config = dict(
    head_dim=96,
    norm='rmsnorm',
    init_std_down=0.0,
    lr=0.00441,
    lr_mult_o=1.65,
)
Each number is 200 + 20 x the weight over its row's rms, rounded and kept within 0 to 999. Layers, rows and columns count from 0. The size before them is the row's rms in percent of the matrix's.

# layer 3 MLP down (transposed), 512x192, rms 0.116, rows 165-189, columns 96-191
103,204,193,201,227,187,185,214,216,189,208,194,193,226,187,195,190,193,219,220,175,167,233,214,161,182,209,195,207,184,213,228,201,149,227,208,193,189,210,215,194,211,171,190,192,173,214,203,186,198,185,258,166,197,195,196,205,180,189,193,197,183,192,223,202,217,186,234,192,214,185,245,210,155,166,205,233,194,195,196,182,179,216,189,167,207,196,215,228,205,152,228,186,192,233,227,193
100,244,196,215,232,193,217,196,197,210,224,175,215,189,194,190,187,240,212,175,190,180,192,191,206,208,192,179,227,239,201,228,217,234,194,204,214,193,212,189,208,197,200,182,218,176,210,229,190,206,208,195,213,201,248,227,222,192,163,198,214,206,208,240,206,174,195,193,209,223,200,252,187,197,222,192,218,205,190,192,188,222,225,176,210,203,183,189,194,224,188,158,217,226,208,201,212
098,187,181,175,195,195,177,202,212,227,206,189,190,186,155,178,203,174,222,190,196,207,195,198,190,215,199,213,176,188,220,215,170,174,191,217,217,193,202,182,205,203,199,210,188,196,208,200,159,197,185,208,191,193,170,169,185,199,186,216,193,183,222,219,150,240,188,196,197,208,207,189,167,244,171,173,156,196,190,220,230,225,159,222,178,197,220,207,178,213,193,194,168,179,232,197,178
099,182,226,197,195,204,184,175,168,212,203,213,177,219,215,208,219,200,240,198,219,224,238,186,232,227,197,209,193,194,188,166,198,166,211,179,188,194,222,220,171,184,185,222,179,206,216,171,206,185,196,173,217,215,179,161,190,180,179,190,180,200,189,207,224,190,191,207,195,254,179,207,206,161,212,202,176,217,211,189,211,218,246,211,158,166,205,192,193,190,211,230,175,223,216,205,207
103,164,203,194,194,189,201,150,185,186,195,200,211,174,213,224,219,190,207,191,173,217,209,217,200,194,203,212,196,179,234,197,232,210,195,153,229,188,190,202,201,173,182,225,193,220,202,159,194,206,202,174,198,198,187,193,173,210,219,237,181,198,216,193,190,232,193,179,224,189,223,205,216,252,200,244,205,194,204,187,212,178,191,225,171,219,140,193,198,200,166,231,189,229,197,175,213
096,200,213,223,208,211,212,207,245,189,205,181,204,185,190,187,205,207,210,176,164,202,208,183,225,214,222,173,193,192,200,162,212,212,249,226,250,229,185,185,196,173,175,191,211,190,210,220,203,220,201,190,165,189,185,202,237,202,194,209,240,203,185,193,220,174,226,191,201,196,209,178,229,217,182,217,183,195,160,211,187,231,180,224,218,170,180,207,201,174,218,161,199,179,182,201,204
103,196,190,216,218,191,211,183,188,196,214,183,211,213,236,198,197,211,201,213,193,181,203,243,193,203,170,206,165,177,224,220,197,203,208,199,207,205,195,185,230,150,200,218,156,195,237,200,247,183,200,184,185,217,200,163,201,228,198,217,170,210,186,199,212,213,200,206,209,185,169,218,182,199,177,187,197,219,213,196,174,199,219,256,176,210,186,203,166,185,183,194,175,193,192,195,172
106,197,179,196,186,198,200,197,192,210,174,192,176,220,190,233,200,188,191,212,237,183,201,178,209,218,208,202,213,238,191,218,183,215,176,210,202,185,231,200,218,204,194,189,221,172,202,207,212,216,210,202,211,191,195,203,230,228,184,217,168,213,202,208,192,222,188,222,185,205,200,165,201,206,196,155,180,228,218,233,245,193,205,228,208,204,202,214,191,212,169,220,158,231,187,143,213
092,221,238,196,200,201,217,200,205,189,197,191,220,199,226,192,232,214,196,235,197,195,205,250,258,225,195,228,196,198,194,198,201,171,233,201,164,201,179,198,200,222,210,199,173,211,196,225,180,237,202,179,207,148,207,201,200,223,200,203,204,209,170,200,182,207,209,166,197,188,186,205,212,192,233,158,180,179,172,247,231,169,204,175,178,204,233,203,205,231,194,200,199,197,188,172,194
109,223,171,187,196,205,183,207,224,197,222,199,201,196,174,198,191,227,197,174,193,197,214,193,202,169,196,220,200,199,203,222,215,167,177,210,175,169,207,176,161,186,191,231,168,197,205,176,244,212,199,184,169,188,204,185,211,166,229,240,157,203,179,220,225,192,191,164,200,191,216,189,209,200,201,185,221,219,205,173,193,178,164,215,211,206,196,165,173,234,216,210,212,191,169,212,223
099,224,263,202,210,221,223,207,214,198,192,180,177,217,161,219,195,203,227,207,217,191,198,193,189,195,240,185,186,156,199,217,207,202,195,186,132,210,221,215,226,240,193,185,205,211,193,233,229,220,205,202,215,206,208,178,184,183,204,175,173,200,229,203,194,207,195,198,173,173,224,210,202,204,209,188,172,237,218,216,182,166,195,238,156,181,202,176,201,218,173,209,213,205,184,181,197
101,206,231,210,181,207,208,200,198,216,204,213,176,205,170,189,207,214,189,221,201,200,174,187,233,225,230,192,230,205,204,213,183,250,168,223,214,193,193,194,220,206,212,197,221,188,176,220,202,208,176,234,227,176,226,201,211,207,222,202,199,187,181,220,181,201,201,194,188,227,220,208,215,152,207,206,216,192,170,188,173,202,212,226,192,191,152,241,187,207,247,138,201,238,255,187,142
103,218,177,184,219,185,213,161,231,218,239,186,203,225,209,214,129,175,227,216,221,188,202,202,165,166,211,195,242,229,190,205,234,202,196,213,183,158,238,184,188,195,184,195,195,177,219,174,187,186,183,204,195,190,183,190,193,207,222,237,177,183,210,209,184,209,200,201,195,196,185,156,215,216,209,229,201,192,205,211,202,179,190,232,173,220,189,193,171,209,244,185,186,201,191,156,183
092,218,167,163,208,158,161,195,175,221,219,200,222,168,208,229,205,186,197,212,220,171,208,185,200,181,209,212,228,185,185,166,215,198,182,229,214,212,216,192,227,177,193,207,223,208,209,200,210,210,200,185,224,193,202,205,217,200,238,217,180,225,162,227,197,195,218,204,149,194,170,171,228,178,202,225,196,229,218,191,203,217,175,234,178,166,244,195,226,204,208,216,238,192,189,220,170
098,201,229,206,187,214,198,176,192,161,170,195,191,194,171,207,192,198,233,183,183,228,197,203,212,213,174,187,213,183,207,223,236,190,200,207,208,219,220,218,206,195,185,187,193,223,220,181,232,223,210,207,189,201,209,218,193,169,185,189,193,233,197,232,196,204,204,185,201,154,211,191,210,205,203,200,230,170,211,189,214,201,248,175,185,232,189,221,195,166,178,207,181,179,192,187,171
106,200,183,196,176,214,196,196,216,194,193,208,212,167,214,201,241,209,186,193,198,211,206,204,223,181,238,182,207,166,214,191,203,188,210,168,181,207,205,210,197,201,194,159,212,261,227,195,198,214,242,216,200,204,222,218,229,215,250,193,206,220,196,167,198,189,174,208,186,248,210,184,224,196,192,180,182,202,180,190,183,218,217,220,190,195,228,165,233,230,175,215,207,237,190,166,191
103,235,215,175,199,226,199,205,194,200,186,166,194,186,219,217,181,188,177,205,200,233,215,202,205,174,187,185,226,177,214,192,198,195,200,200,205,209,186,199,186,179,197,169,192,207,210,221,196,178,185,184,198,228,210,208,190,195,205,198,209,214,219,201,193,195,224,221,198,206,182,216,222,182,152,191,212,179,205,190,188,160,235,191,176,160,208,216,218,201,201,156,234,176,178,190,217
102,215,215,202,188,196,212,179,183,200,228,190,206,179,198,202,175,210,191,187,226,221,189,209,186,168,200,200,258,194,253,198,186,223,223,184,194,173,217,192,184,169,230,190,184,200,197,207,193,227,214,152,181,186,230,197,197,214,237,210,179,199,146,177,205,187,185,217,210,178,192,227,188,206,210,198,192,229,160,179,183,209,209,201,214,191,195,228,188,185,196,195,199,213,210,179,205
095,177,246,185,171,211,174,205,187,218,169,219,199,211,200,202,199,226,195,202,193,201,263,175,196,252,178,189,197,234,179,236,194,196,210,208,168,207,220,201,177,196,215,210,191,201,191,192,231,223,220,160,207,207,213,198,190,200,201,208,165,200,209,230,194,216,213,163,216,198,199,198,222,234,211,189,227,179,209,219,221,213,222,186,182,163,181,196,224,196,206,186,209,193,202,247,197
105,190,157,177,191,217,192,207,239,206,229,209,178,197,198,180,172,218,208,180,200,172,222,215,208,222,185,217,224,193,207,219,183,199,176,212,244,216,210,167,235,218,186,195,204,187,180,183,241,224,228,233,162,180,229,177,225,210,191,231,211,202,190,197,188,197,213,206,210,237,194,214,197,218,153,200,209,223,214,208,202,189,212,207,195,177,204,197,188,216,213,182,177,161,191,161,201
097,179,222,196,214,172,209,190,181,214,231,204,172,185,235,203,185,202,203,187,197,220,197,152,187,203,201,207,197,193,206,215,220,191,211,174,183,192,235,166,200,205,182,177,172,202,161,188,213,208,203,187,246,177,195,202,175,209,207,188,213,203,175,225,169,185,214,174,198,186,211,206,229,191,216,213,182,209,210,200,192,209,172,163,195,205,229,215,231,215,186,184,222,170,166,206,179
094,234,165,197,201,218,227,195,175,205,178,184,193,189,200,209,172,220,176,197,162,204,183,229,214,195,204,147,204,203,193,176,211,199,213,222,182,224,184,218,201,221,211,242,204,170,208,212,200,203,200,213,163,186,166,246,204,208,222,187,217,211,204,238,230,196,198,200,199,219,162,211,205,224,184,205,176,184,178,231,164,241,186,211,211,197,177,195,206,198,201,187,195,204,224,209,177
102,159,222,212,194,153,213,208,201,205,157,201,179,202,172,195,215,202,184,204,202,179,172,175,226,212,195,212,182,196,232,195,176,159,172,172,192,189,196,205,194,205,191,178,198,221,197,201,187,213,197,184,214,208,196,230,208,234,194,208,186,238,154,217,173,231,163,201,228,225,195,186,224,180,206,159,179,187,229,178,210,203,210,216,228,219,233,205,185,197,149,239,217,193,214,225,188
089,208,227,174,210,206,214,194,206,239,174,197,153,205,185,217,187,205,154,168,197,190,178,239,205,210,210,221,206,169,229,180,204,207,212,203,221,177,215,196,198,195,227,204,180,204,189,189,201,193,183,198,185,193,220,230,200,217,191,173,225,200,182,221,161,210,211,224,206,203,181,240,222,185,200,159,185,225,192,214,199,234,190,208,217,238,225,227,208,209,208,214,183,206,186,217,186
107,215,191,208,212,210,196,178,235,225,200,173,236,182,203,184,171,194,182,194,196,216,175,191,214,224,198,224,180,213,187,220,180,234,182,217,183,210,194,184,188,177,187,169,211,197,193,192,239,201,181,178,191,218,194,191,181,217,194,161,190,247,176,213,214,205,190,207,203,200,183,223,222,194,209,210,181,173,178,196,209,203,205,204,226,221,210,180,177,173,216,166,217,215,183,217,196
# layer 3 MLP gate, 512x192, rms 0.125, rows 166-189, columns 96-191
098,169,196,213,182,202,192,193,210,215,194,208,209,181,203,239,201,183,182,228,225,188,194,193,188,143,226,237,170,172,173,230,188,207,217,173,177,228,219,206,170,214,216,220,185,194,192,189,219,178,183,201,212,166,168,174,222,198,187,198,193,204,182,177,220,209,193,203,188,211,189,166,197,201,195,192,221,188,198,216,181,198,151,223,193,205,225,189,197,164,181,188,230,215,217,189,197
101,188,222,165,207,164,215,225,231,217,193,186,221,162,236,228,184,198,210,223,227,223,162,200,185,188,225,169,156,209,223,196,169,208,205,218,175,181,178,215,222,193,229,225,198,223,201,200,166,196,180,204,197,230,211,189,196,181,207,179,194,178,193,222,177,192,180,187,178,166,172,202,193,201,214,204,188,200,165,196,178,227,215,174,163,159,176,162,227,211,178,186,176,237,179,224,197
099,175,216,217,218,188,185,192,179,217,180,182,192,223,232,187,198,175,203,189,234,205,211,228,209,228,203,189,197,180,219,179,198,176,226,206,171,169,204,234,202,168,220,196,199,195,193,206,231,175,218,200,192,200,206,200,174,200,168,200,182,213,183,189,244,216,236,204,174,188,199,187,206,164,203,208,205,204,190,202,207,200,209,196,181,189,182,213,218,158,212,157,198,214,196,194,198
101,164,212,194,210,215,163,189,194,149,202,147,212,227,217,202,183,215,186,176,176,192,189,229,184,230,197,166,163,154,213,215,208,195,180,200,197,200,205,186,195,203,170,211,196,204,212,173,223,177,221,214,224,197,203,156,185,203,231,214,194,191,225,197,177,213,215,240,193,204,150,208,208,208,190,241,193,211,209,203,241,223,197,220,210,231,198,173,209,181,187,208,197,213,205,214,216
106,184,183,202,206,220,187,180,205,157,194,175,205,215,201,186,176,218,251,179,189,181,188,232,177,185,213,215,189,227,222,175,214,205,233,192,207,196,212,224,215,191,166,193,214,208,190,208,197,195,184,170,191,163,204,193,229,231,216,209,198,217,200,185,219,200,222,225,197,192,176,181,221,197,181,178,196,218,151,221,181,219,186,217,256,208,189,212,171,226,191,190,198,170,206,231,236
098,178,231,223,204,211,179,184,208,190,156,188,227,243,222,231,194,175,204,202,199,190,198,187,151,205,197,201,203,171,202,197,218,223,171,210,195,196,240,215,203,191,220,196,194,170,203,194,249,182,178,229,177,178,177,184,166,192,164,229,183,178,170,181,173,199,174,211,157,190,195,164,206,191,235,179,190,191,205,197,180,196,181,180,187,182,217,224,213,209,223,225,210,218,195,188,237
102,165,185,187,217,206,191,201,198,198,207,187,224,159,215,193,215,193,167,212,195,206,185,186,219,189,217,201,179,200,164,215,154,225,201,210,188,194,189,240,207,172,185,219,207,187,170,239,200,176,190,200,184,178,209,166,215,177,196,189,191,225,173,217,219,190,195,229,211,218,207,208,216,217,186,225,217,202,209,199,165,203,242,201,208,203,191,201,197,184,203,173,178,175,196,192,184
092,194,206,187,233,209,219,193,211,182,181,187,218,202,217,200,175,181,165,227,181,200,166,199,208,183,219,194,179,197,203,197,222,196,196,184,210,219,217,209,210,197,225,230,187,201,186,218,188,212,219,195,186,222,163,244,223,179,198,223,228,227,203,230,221,206,204,221,230,175,225,213,212,217,187,202,174,223,205,212,188,209,186,214,251,202,178,229,171,197,204,177,167,157,175,205,185
118,191,237,205,232,223,167,228,219,173,204,189,158,204,210,193,202,211,201,210,210,203,188,181,207,203,166,226,211,174,224,198,203,193,173,176,212,205,206,211,222,192,183,204,187,190,214,172,231,185,207,206,212,205,228,170,209,175,232,202,197,190,226,191,191,190,210,196,203,191,198,190,195,210,186,232,189,235,211,196,233,199,219,191,208,168,205,171,207,170,190,151,225,192,171,210,186
098,195,204,195,177,208,191,199,159,175,187,238,211,176,199,224,176,189,197,197,181,200,208,183,214,206,239,188,209,183,180,175,199,177,214,178,210,204,166,213,174,201,212,200,175,188,209,182,204,197,231,161,210,185,178,224,204,228,164,189,209,208,182,217,178,201,179,206,193,206,242,248,180,207,179,205,186,162,205,228,187,214,176,193,216,212,170,175,226,220,168,187,207,225,183,192,218
105,191,173,219,205,227,209,205,185,221,175,171,209,190,180,215,195,181,156,188,222,181,216,196,192,208,175,164,180,242,216,211,171,174,184,225,202,207,223,188,206,213,208,197,227,151,224,207,173,183,222,227,211,208,215,200,210,194,161,180,175,231,221,209,199,185,187,173,190,225,225,215,218,161,224,193,218,211,230,199,205,194,193,232,202,193,199,174,199,218,205,226,217,188,202,182,161
107,192,210,203,202,186,188,179,187,199,149,211,194,226,208,187,195,219,232,185,182,205,192,197,182,196,197,181,176,193,232,169,191,183,209,171,221,210,180,210,229,213,212,180,167,157,196,262,221,215,245,234,216,255,199,212,181,204,188,184,187,201,212,190,219,195,188,184,176,205,187,172,186,194,174,197,202,202,180,202,176,244,208,241,211,157,182,241,228,232,207,229,228,223,201,219,195
088,219,200,164,205,169,183,206,185,220,187,226,205,215,213,164,199,198,214,159,204,150,223,211,233,191,202,203,198,202,203,173,179,199,218,216,191,189,238,206,194,210,194,205,186,188,235,186,207,162,212,190,188,207,211,219,157,198,173,218,214,195,206,164,183,201,189,221,216,202,219,219,226,216,219,213,200,206,206,238,185,172,193,239,245,165,206,195,159,208,195,196,256,219,178,177,193
094,217,226,208,185,201,218,208,233,230,217,162,218,178,214,199,193,180,212,216,178,226,187,183,226,210,163,204,213,183,224,229,204,190,205,178,234,198,229,191,176,216,211,198,216,222,190,209,217,186,203,182,175,202,208,193,189,199,181,171,214,198,197,220,216,219,211,199,189,147,202,175,237,231,213,204,247,187,210,185,188,178,206,227,195,222,182,205,167,187,200,194,195,164,186,215,230
105,185,193,179,184,171,192,192,225,195,172,155,191,183,203,190,196,204,191,245,173,211,228,203,244,189,226,167,191,183,208,205,182,186,174,165,173,190,174,195,220,209,172,207,189,191,192,190,204,226,216,204,217,202,219,179,170,215,199,224,210,219,170,205,208,194,187,210,178,203,214,196,221,195,206,180,182,217,191,230,171,228,230,198,189,167,189,206,208,204,193,200,217,209,201,180,185
097,200,162,201,231,198,216,197,220,166,161,201,205,186,173,210,185,184,176,190,186,208,178,217,201,222,191,178,182,204,229,193,185,171,195,158,189,195,194,189,168,203,209,197,186,186,141,182,225,214,239,205,190,207,211,194,221,225,205,169,213,191,194,196,190,222,188,165,226,180,218,186,182,178,212,185,211,239,209,205,171,212,238,215,220,200,222,166,200,210,236,219,169,214,184,220,207
097,194,178,239,194,185,153,230,171,188,212,190,203,209,212,174,203,207,216,194,210,190,228,200,243,194,183,186,183,234,201,187,203,178,203,203,188,234,214,190,206,218,189,192,191,198,218,201,219,207,197,183,196,225,171,199,217,228,149,160,215,204,221,185,207,168,205,174,154,189,185,197,212,193,188,227,210,212,200,212,211,229,147,201,224,192,224,201,235,196,191,213,192,194,190,223,204
097,217,185,208,198,213,194,166,175,209,219,216,242,210,217,229,190,192,200,194,157,201,180,170,204,206,230,193,185,178,193,180,189,189,190,188,174,170,220,204,202,196,202,211,159,199,183,185,189,230,223,233,200,201,200,187,191,171,182,190,199,219,195,210,228,232,191,189,227,222,184,179,201,237,231,231,221,192,242,220,218,216,202,209,163,230,214,155,170,179,201,207,218,149,201,206,166
103,212,163,204,191,167,158,215,213,195,158,225,193,213,187,197,196,207,216,231,183,185,223,192,194,202,161,216,143,234,179,152,197,158,206,235,216,187,211,176,217,192,176,200,235,188,194,197,211,196,197,210,212,184,208,209,208,215,171,193,175,182,228,195,201,184,233,204,217,227,187,210,186,191,210,203,198,190,173,202,213,187,226,220,221,194,187,169,203,240,170,202,196,196,203,189,233
095,182,176,203,233,210,214,179,190,174,186,214,252,182,180,216,213,176,224,214,187,204,190,253,209,247,225,246,181,207,197,214,195,208,207,222,181,208,176,209,205,187,208,213,242,212,214,249,185,193,200,236,168,220,208,214,211,225,192,218,204,197,217,183,250,228,214,201,210,226,206,190,205,188,191,204,205,210,195,217,194,188,208,211,238,207,186,186,186,208,204,199,179,255,237,195,217
094,190,192,220,221,208,195,226,223,202,210,192,191,202,226,216,207,207,209,199,211,217,158,198,211,214,184,217,227,176,222,189,174,182,204,187,216,184,175,209,199,192,229,189,201,153,203,194,192,212,184,190,205,195,241,226,203,232,168,198,187,216,193,192,221,153,204,187,230,187,142,196,177,197,162,210,185,188,221,211,228,231,194,201,168,165,219,218,188,201,168,192,246,214,169,211,210
111,164,224,196,207,201,188,188,209,189,211,206,207,214,200,205,197,179,207,195,208,190,206,201,222,184,190,184,201,190,183,183,235,180,158,163,208,169,219,204,216,194,171,204,181,219,206,199,212,232,173,197,198,190,195,183,239,204,183,184,205,180,176,161,213,217,204,207,233,192,199,188,230,179,207,171,188,190,209,209,230,180,206,171,219,183,210,210,181,203,170,200,209,185,215,221,188
104,187,192,196,156,233,204,177,210,212,244,215,200,220,168,180,203,152,188,172,244,227,208,210,174,173,188,195,205,200,233,196,165,215,213,207,192,207,211,200,236,193,192,223,198,191,208,221,208,192,219,222,178,193,206,188,212,204,201,185,206,214,176,174,181,215,223,199,168,205,179,183,191,188,194,182,216,197,201,218,216,221,190,239,207,199,222,184,197,221,202,207,222,161,203,225,220
109,190,195,169,204,200,217,188,206,190,211,180,168,228,196,176,197,213,204,221,197,184,205,223,210,164,192,176,228,194,191,237,161,228,212,215,170,203,213,189,168,191,206,185,190,214,219,182,193,197,203,179,177,196,184,162,166,218,173,198,219,227,188,192,173,193,214,168,180,201,245,206,193,222,181,197,203,186,208,182,184,199,201,224,203,202,213,191,180,214,193,196,204,219,217,181,234
# layer 3 MLP up, 512x192, rms 0.126, rows 166-189, columns 96-191
102,230,210,171,163,198,167,196,200,219,187,181,204,248,134,193,207,199,188,230,217,203,236,175,192,194,202,219,177,220,197,204,189,207,198,200,226,222,180,175,179,183,189,188,185,218,188,204,212,174,148,222,193,195,198,208,204,230,197,189,224,216,226,212,198,181,200,210,167,218,227,172,204,187,220,199,168,212,197,185,200,202,205,218,221,187,229,157,201,206,212,181,213,190,168,184,189
099,217,199,183,224,202,203,222,207,208,173,170,168,191,185,241,177,160,212,207,227,208,190,213,203,205,193,186,214,192,183,162,228,172,208,233,203,168,200,174,209,173,204,244,252,210,207,208,199,190,199,188,228,186,233,213,225,161,216,201,214,215,203,185,193,210,216,202,191,199,165,194,203,200,203,170,213,201,199,190,192,225,201,187,214,217,198,150,202,215,184,216,217,176,233,241,186
100,209,187,192,218,206,193,202,228,206,185,214,225,156,147,169,214,179,177,233,195,164,182,175,215,230,179,196,208,205,217,197,189,202,209,180,187,242,206,201,189,210,202,179,186,191,219,212,220,199,188,221,232,184,196,180,173,195,193,178,192,201,223,204,192,173,190,176,217,184,195,179,216,213,218,189,205,201,201,163,173,193,176,249,254,187,205,197,179,226,179,225,202,183,196,237,190
103,240,199,210,166,204,199,196,201,222,203,189,218,147,206,207,210,211,224,222,218,188,186,194,170,167,219,186,199,224,201,200,181,176,206,224,171,198,178,218,217,186,213,193,184,201,186,203,234,174,194,207,185,240,237,207,194,194,227,208,192,217,193,190,217,162,216,218,190,172,151,223,197,198,227,172,183,203,222,179,212,196,178,227,226,203,220,206,191,181,228,210,177,185,171,232,224
095,201,204,177,176,191,189,209,194,214,186,164,198,233,196,186,200,195,206,212,207,215,184,235,180,176,181,181,185,215,206,217,214,197,159,188,193,171,212,215,188,213,229,216,207,186,193,185,189,185,224,227,213,206,191,213,144,190,220,230,201,181,229,234,206,195,175,201,206,182,193,203,152,203,201,173,220,196,262,217,216,149,201,187,206,223,217,202,232,189,155,197,184,221,205,216,178
103,190,201,158,215,208,175,199,220,221,189,175,203,230,245,209,188,206,196,177,194,188,179,185,193,227,206,200,172,207,205,200,199,196,198,226,199,201,233,240,164,211,183,185,212,240,198,163,191,201,194,222,207,193,190,193,220,185,180,167,188,173,170,197,231,160,218,219,214,165,193,219,221,185,205,190,202,224,211,186,202,173,190,169,209,214,253,223,233,197,190,211,177,149,196,222,196
103,208,170,208,226,237,189,196,188,225,220,189,187,205,229,170,197,192,182,243,225,202,184,199,204,178,216,196,221,200,202,182,205,233,176,223,195,190,176,181,185,167,201,209,218,198,199,217,217,197,206,195,179,181,228,184,205,196,153,166,218,210,199,198,211,213,166,189,197,221,179,209,218,190,196,221,232,231,211,226,196,188,223,187,195,197,191,176,190,205,187,181,203,222,222,174,224
100,175,184,186,212,199,192,210,177,200,194,216,176,214,198,196,174,187,203,188,181,184,202,170,180,185,252,200,196,173,184,182,221,188,190,211,239,198,211,216,203,171,193,225,185,214,196,190,209,151,177,191,221,243,199,199,212,179,210,224,214,204,178,210,227,205,192,240,197,204,220,170,211,208,223,228,199,226,180,132,202,196,193,220,204,197,202,202,216,199,211,208,227,203,217,197,199
118,195,245,204,228,224,183,231,198,199,208,214,191,203,221,203,219,219,198,218,206,204,186,189,228,219,181,226,226,188,215,224,203,222,195,179,208,188,199,199,188,191,192,175,211,168,223,152,208,190,209,168,216,226,187,169,206,179,195,196,198,185,196,198,184,180,220,178,207,189,203,208,191,225,205,205,229,184,185,203,195,177,216,217,213,162,228,182,184,163,159,187,221,221,182,172,190
101,171,185,195,217,185,208,217,211,210,211,192,189,200,186,187,174,218,204,170,218,165,173,190,230,213,217,199,192,234,163,225,193,206,204,218,221,210,201,191,203,176,230,217,199,213,216,188,242,233,203,210,227,192,175,219,225,211,196,205,198,180,187,239,195,194,177,195,205,208,180,199,232,223,193,204,226,231,215,186,227,208,197,194,229,182,186,208,244,214,224,202,208,193,187,226,230
097,203,211,196,220,180,197,188,223,193,206,210,184,190,200,209,188,219,185,194,170,190,200,195,196,180,190,227,217,161,206,197,186,222,179,176,216,195,209,218,196,186,175,212,198,191,210,189,216,192,153,179,172,194,162,218,192,170,239,253,213,176,211,197,183,208,212,236,180,191,199,212,220,217,193,192,196,173,193,192,146,198,160,182,189,208,235,237,186,192,220,198,217,194,214,186,226
104,184,191,209,182,201,203,194,179,207,195,194,224,213,264,184,195,190,180,186,213,185,211,213,196,185,201,179,184,223,202,147,175,187,168,199,182,213,176,194,211,199,180,230,176,196,238,193,182,214,183,189,151,201,232,223,183,183,197,178,196,185,201,195,180,204,190,181,184,213,186,200,212,185,177,205,186,188,205,205,200,243,220,191,170,174,199,219,189,183,180,217,181,172,206,223,198
100,213,219,204,209,239,223,181,231,174,203,232,167,188,181,179,213,220,207,155,174,212,176,230,184,219,171,185,186,215,232,205,216,208,210,216,197,199,188,199,202,245,189,191,172,214,207,215,177,199,242,199,204,212,213,221,161,178,190,195,225,167,223,217,204,234,224,177,220,179,203,214,216,198,213,174,189,189,168,220,218,161,231,189,212,194,203,189,205,192,215,175,198,207,223,175,249
100,206,186,223,190,199,196,223,201,222,220,209,211,232,201,195,245,249,179,209,185,191,170,199,196,216,204,189,157,212,179,223,143,203,186,163,194,200,202,179,211,190,205,225,196,157,204,193,167,202,207,155,218,210,212,200,180,201,220,215,197,211,207,164,203,168,191,177,206,257,175,213,171,175,207,190,183,234,173,227,202,213,177,203,193,169,232,201,194,220,242,234,226,206,190,229,203
114,206,199,204,157,194,197,187,239,212,219,199,200,207,207,196,195,235,191,177,177,204,213,204,196,194,182,240,210,201,171,257,197,226,192,243,184,233,211,186,223,178,226,206,220,182,206,221,219,199,214,210,190,235,205,198,213,197,214,152,216,219,182,228,196,208,214,213,216,169,214,199,197,189,194,241,255,197,223,197,215,165,197,223,208,214,196,213,182,213,212,204,176,181,201,221,190
097,215,198,190,185,201,191,206,169,179,201,178,195,204,173,200,174,217,206,211,211,184,169,199,198,196,170,241,208,204,212,208,185,188,219,200,175,184,230,213,186,186,173,197,208,230,256,179,174,200,185,171,228,209,206,211,195,198,231,230,167,206,210,190,253,186,213,201,195,171,212,203,221,214,197,194,192,179,229,182,192,216,163,171,177,218,210,184,224,258,173,156,228,152,207,184,209
098,198,200,201,202,203,223,200,229,202,193,197,228,202,192,222,186,201,253,229,192,203,210,178,209,195,168,174,204,212,151,213,219,205,196,214,217,217,242,179,220,242,170,225,185,194,222,203,199,223,179,177,155,199,210,202,229,224,206,198,227,198,257,179,196,223,216,163,216,261,215,189,228,178,193,208,194,198,235,229,215,224,188,199,204,221,209,207,193,207,200,179,192,196,208,184,197
101,220,186,230,205,190,196,185,181,200,209,207,211,242,232,194,186,210,245,181,186,224,148,181,165,193,219,232,188,193,215,184,209,189,195,163,197,220,199,159,202,198,219,191,214,215,175,226,188,182,202,222,199,209,228,153,185,185,214,184,217,200,184,193,179,209,205,195,232,189,192,218,197,170,198,243,189,163,199,229,177,192,204,217,179,220,188,173,192,181,175,215,193,197,200,212,212
109,246,148,196,206,188,212,211,156,191,159,202,219,230,213,235,201,226,186,233,206,233,163,168,225,183,187,217,184,208,187,196,239,160,236,196,179,219,212,195,178,221,211,166,183,176,175,219,196,172,202,183,224,225,159,213,205,219,223,182,191,194,203,199,220,196,207,209,211,211,185,223,185,182,224,216,205,174,201,181,194,201,217,191,201,234,167,202,206,207,168,189,174,246,193,193,208
098,221,184,204,196,207,182,185,204,146,218,196,233,180,189,199,201,191,157,203,161,187,177,218,209,215,229,216,184,163,186,189,220,206,197,225,208,249,155,217,173,152,194,223,193,190,203,203,174,231,152,209,198,220,212,206,213,165,219,212,182,217,202,222,227,194,213,198,158,219,225,188,216,184,203,209,221,209,173,192,203,219,208,165,230,230,187,197,183,173,244,197,186,248,204,152,214
095,217,187,189,194,208,197,189,179,217,180,217,163,171,233,174,193,195,202,228,207,168,234,188,213,203,240,166,195,202,183,196,225,201,224,245,209,206,191,175,234,195,207,219,214,200,204,179,198,193,173,213,182,205,196,220,199,209,194,198,198,154,185,198,205,223,165,210,244,178,195,210,208,188,186,181,228,194,222,193,213,187,203,217,221,220,259,213,184,212,223,170,205,176,198,206,195
112,245,218,214,187,200,196,223,171,175,207,190,246,198,191,225,176,175,193,226,200,163,194,187,213,185,189,215,212,189,176,170,197,197,181,201,159,221,203,175,217,211,259,175,206,222,256,208,182,212,197,189,167,181,230,218,187,199,206,197,176,199,220,188,189,206,225,235,215,235,201,184,197,203,200,198,182,195,213,212,195,183,186,196,198,172,203,248,213,198,198,198,176,181,184,201,193
102,191,185,163,228,203,173,217,185,177,193,196,216,179,195,185,230,204,209,215,187,203,214,177,207,206,210,212,168,206,197,179,198,178,169,211,181,211,172,198,210,208,198,171,207,247,205,165,213,203,195,180,210,207,200,180,218,232,157,217,193,172,176,181,217,204,187,215,226,192,197,221,211,237,182,212,219,208,215,179,229,184,227,181,191,191,164,173,222,213,192,217,232,187,176,183,204
108,184,191,190,189,195,187,225,197,216,182,191,195,190,204,210,209,183,173,185,204,203,205,215,211,194,215,215,199,197,181,167,203,159,207,242,245,225,214,193,213,181,223,187,203,169,214,250,192,202,220,171,252,208,220,213,225,187,211,210,204,174,205,210,183,196,162,235,218,206,162,211,151,211,213,199,183,215,185,173,208,218,200,217,194,232,191,194,194,207,248,191,154,197,210,194,203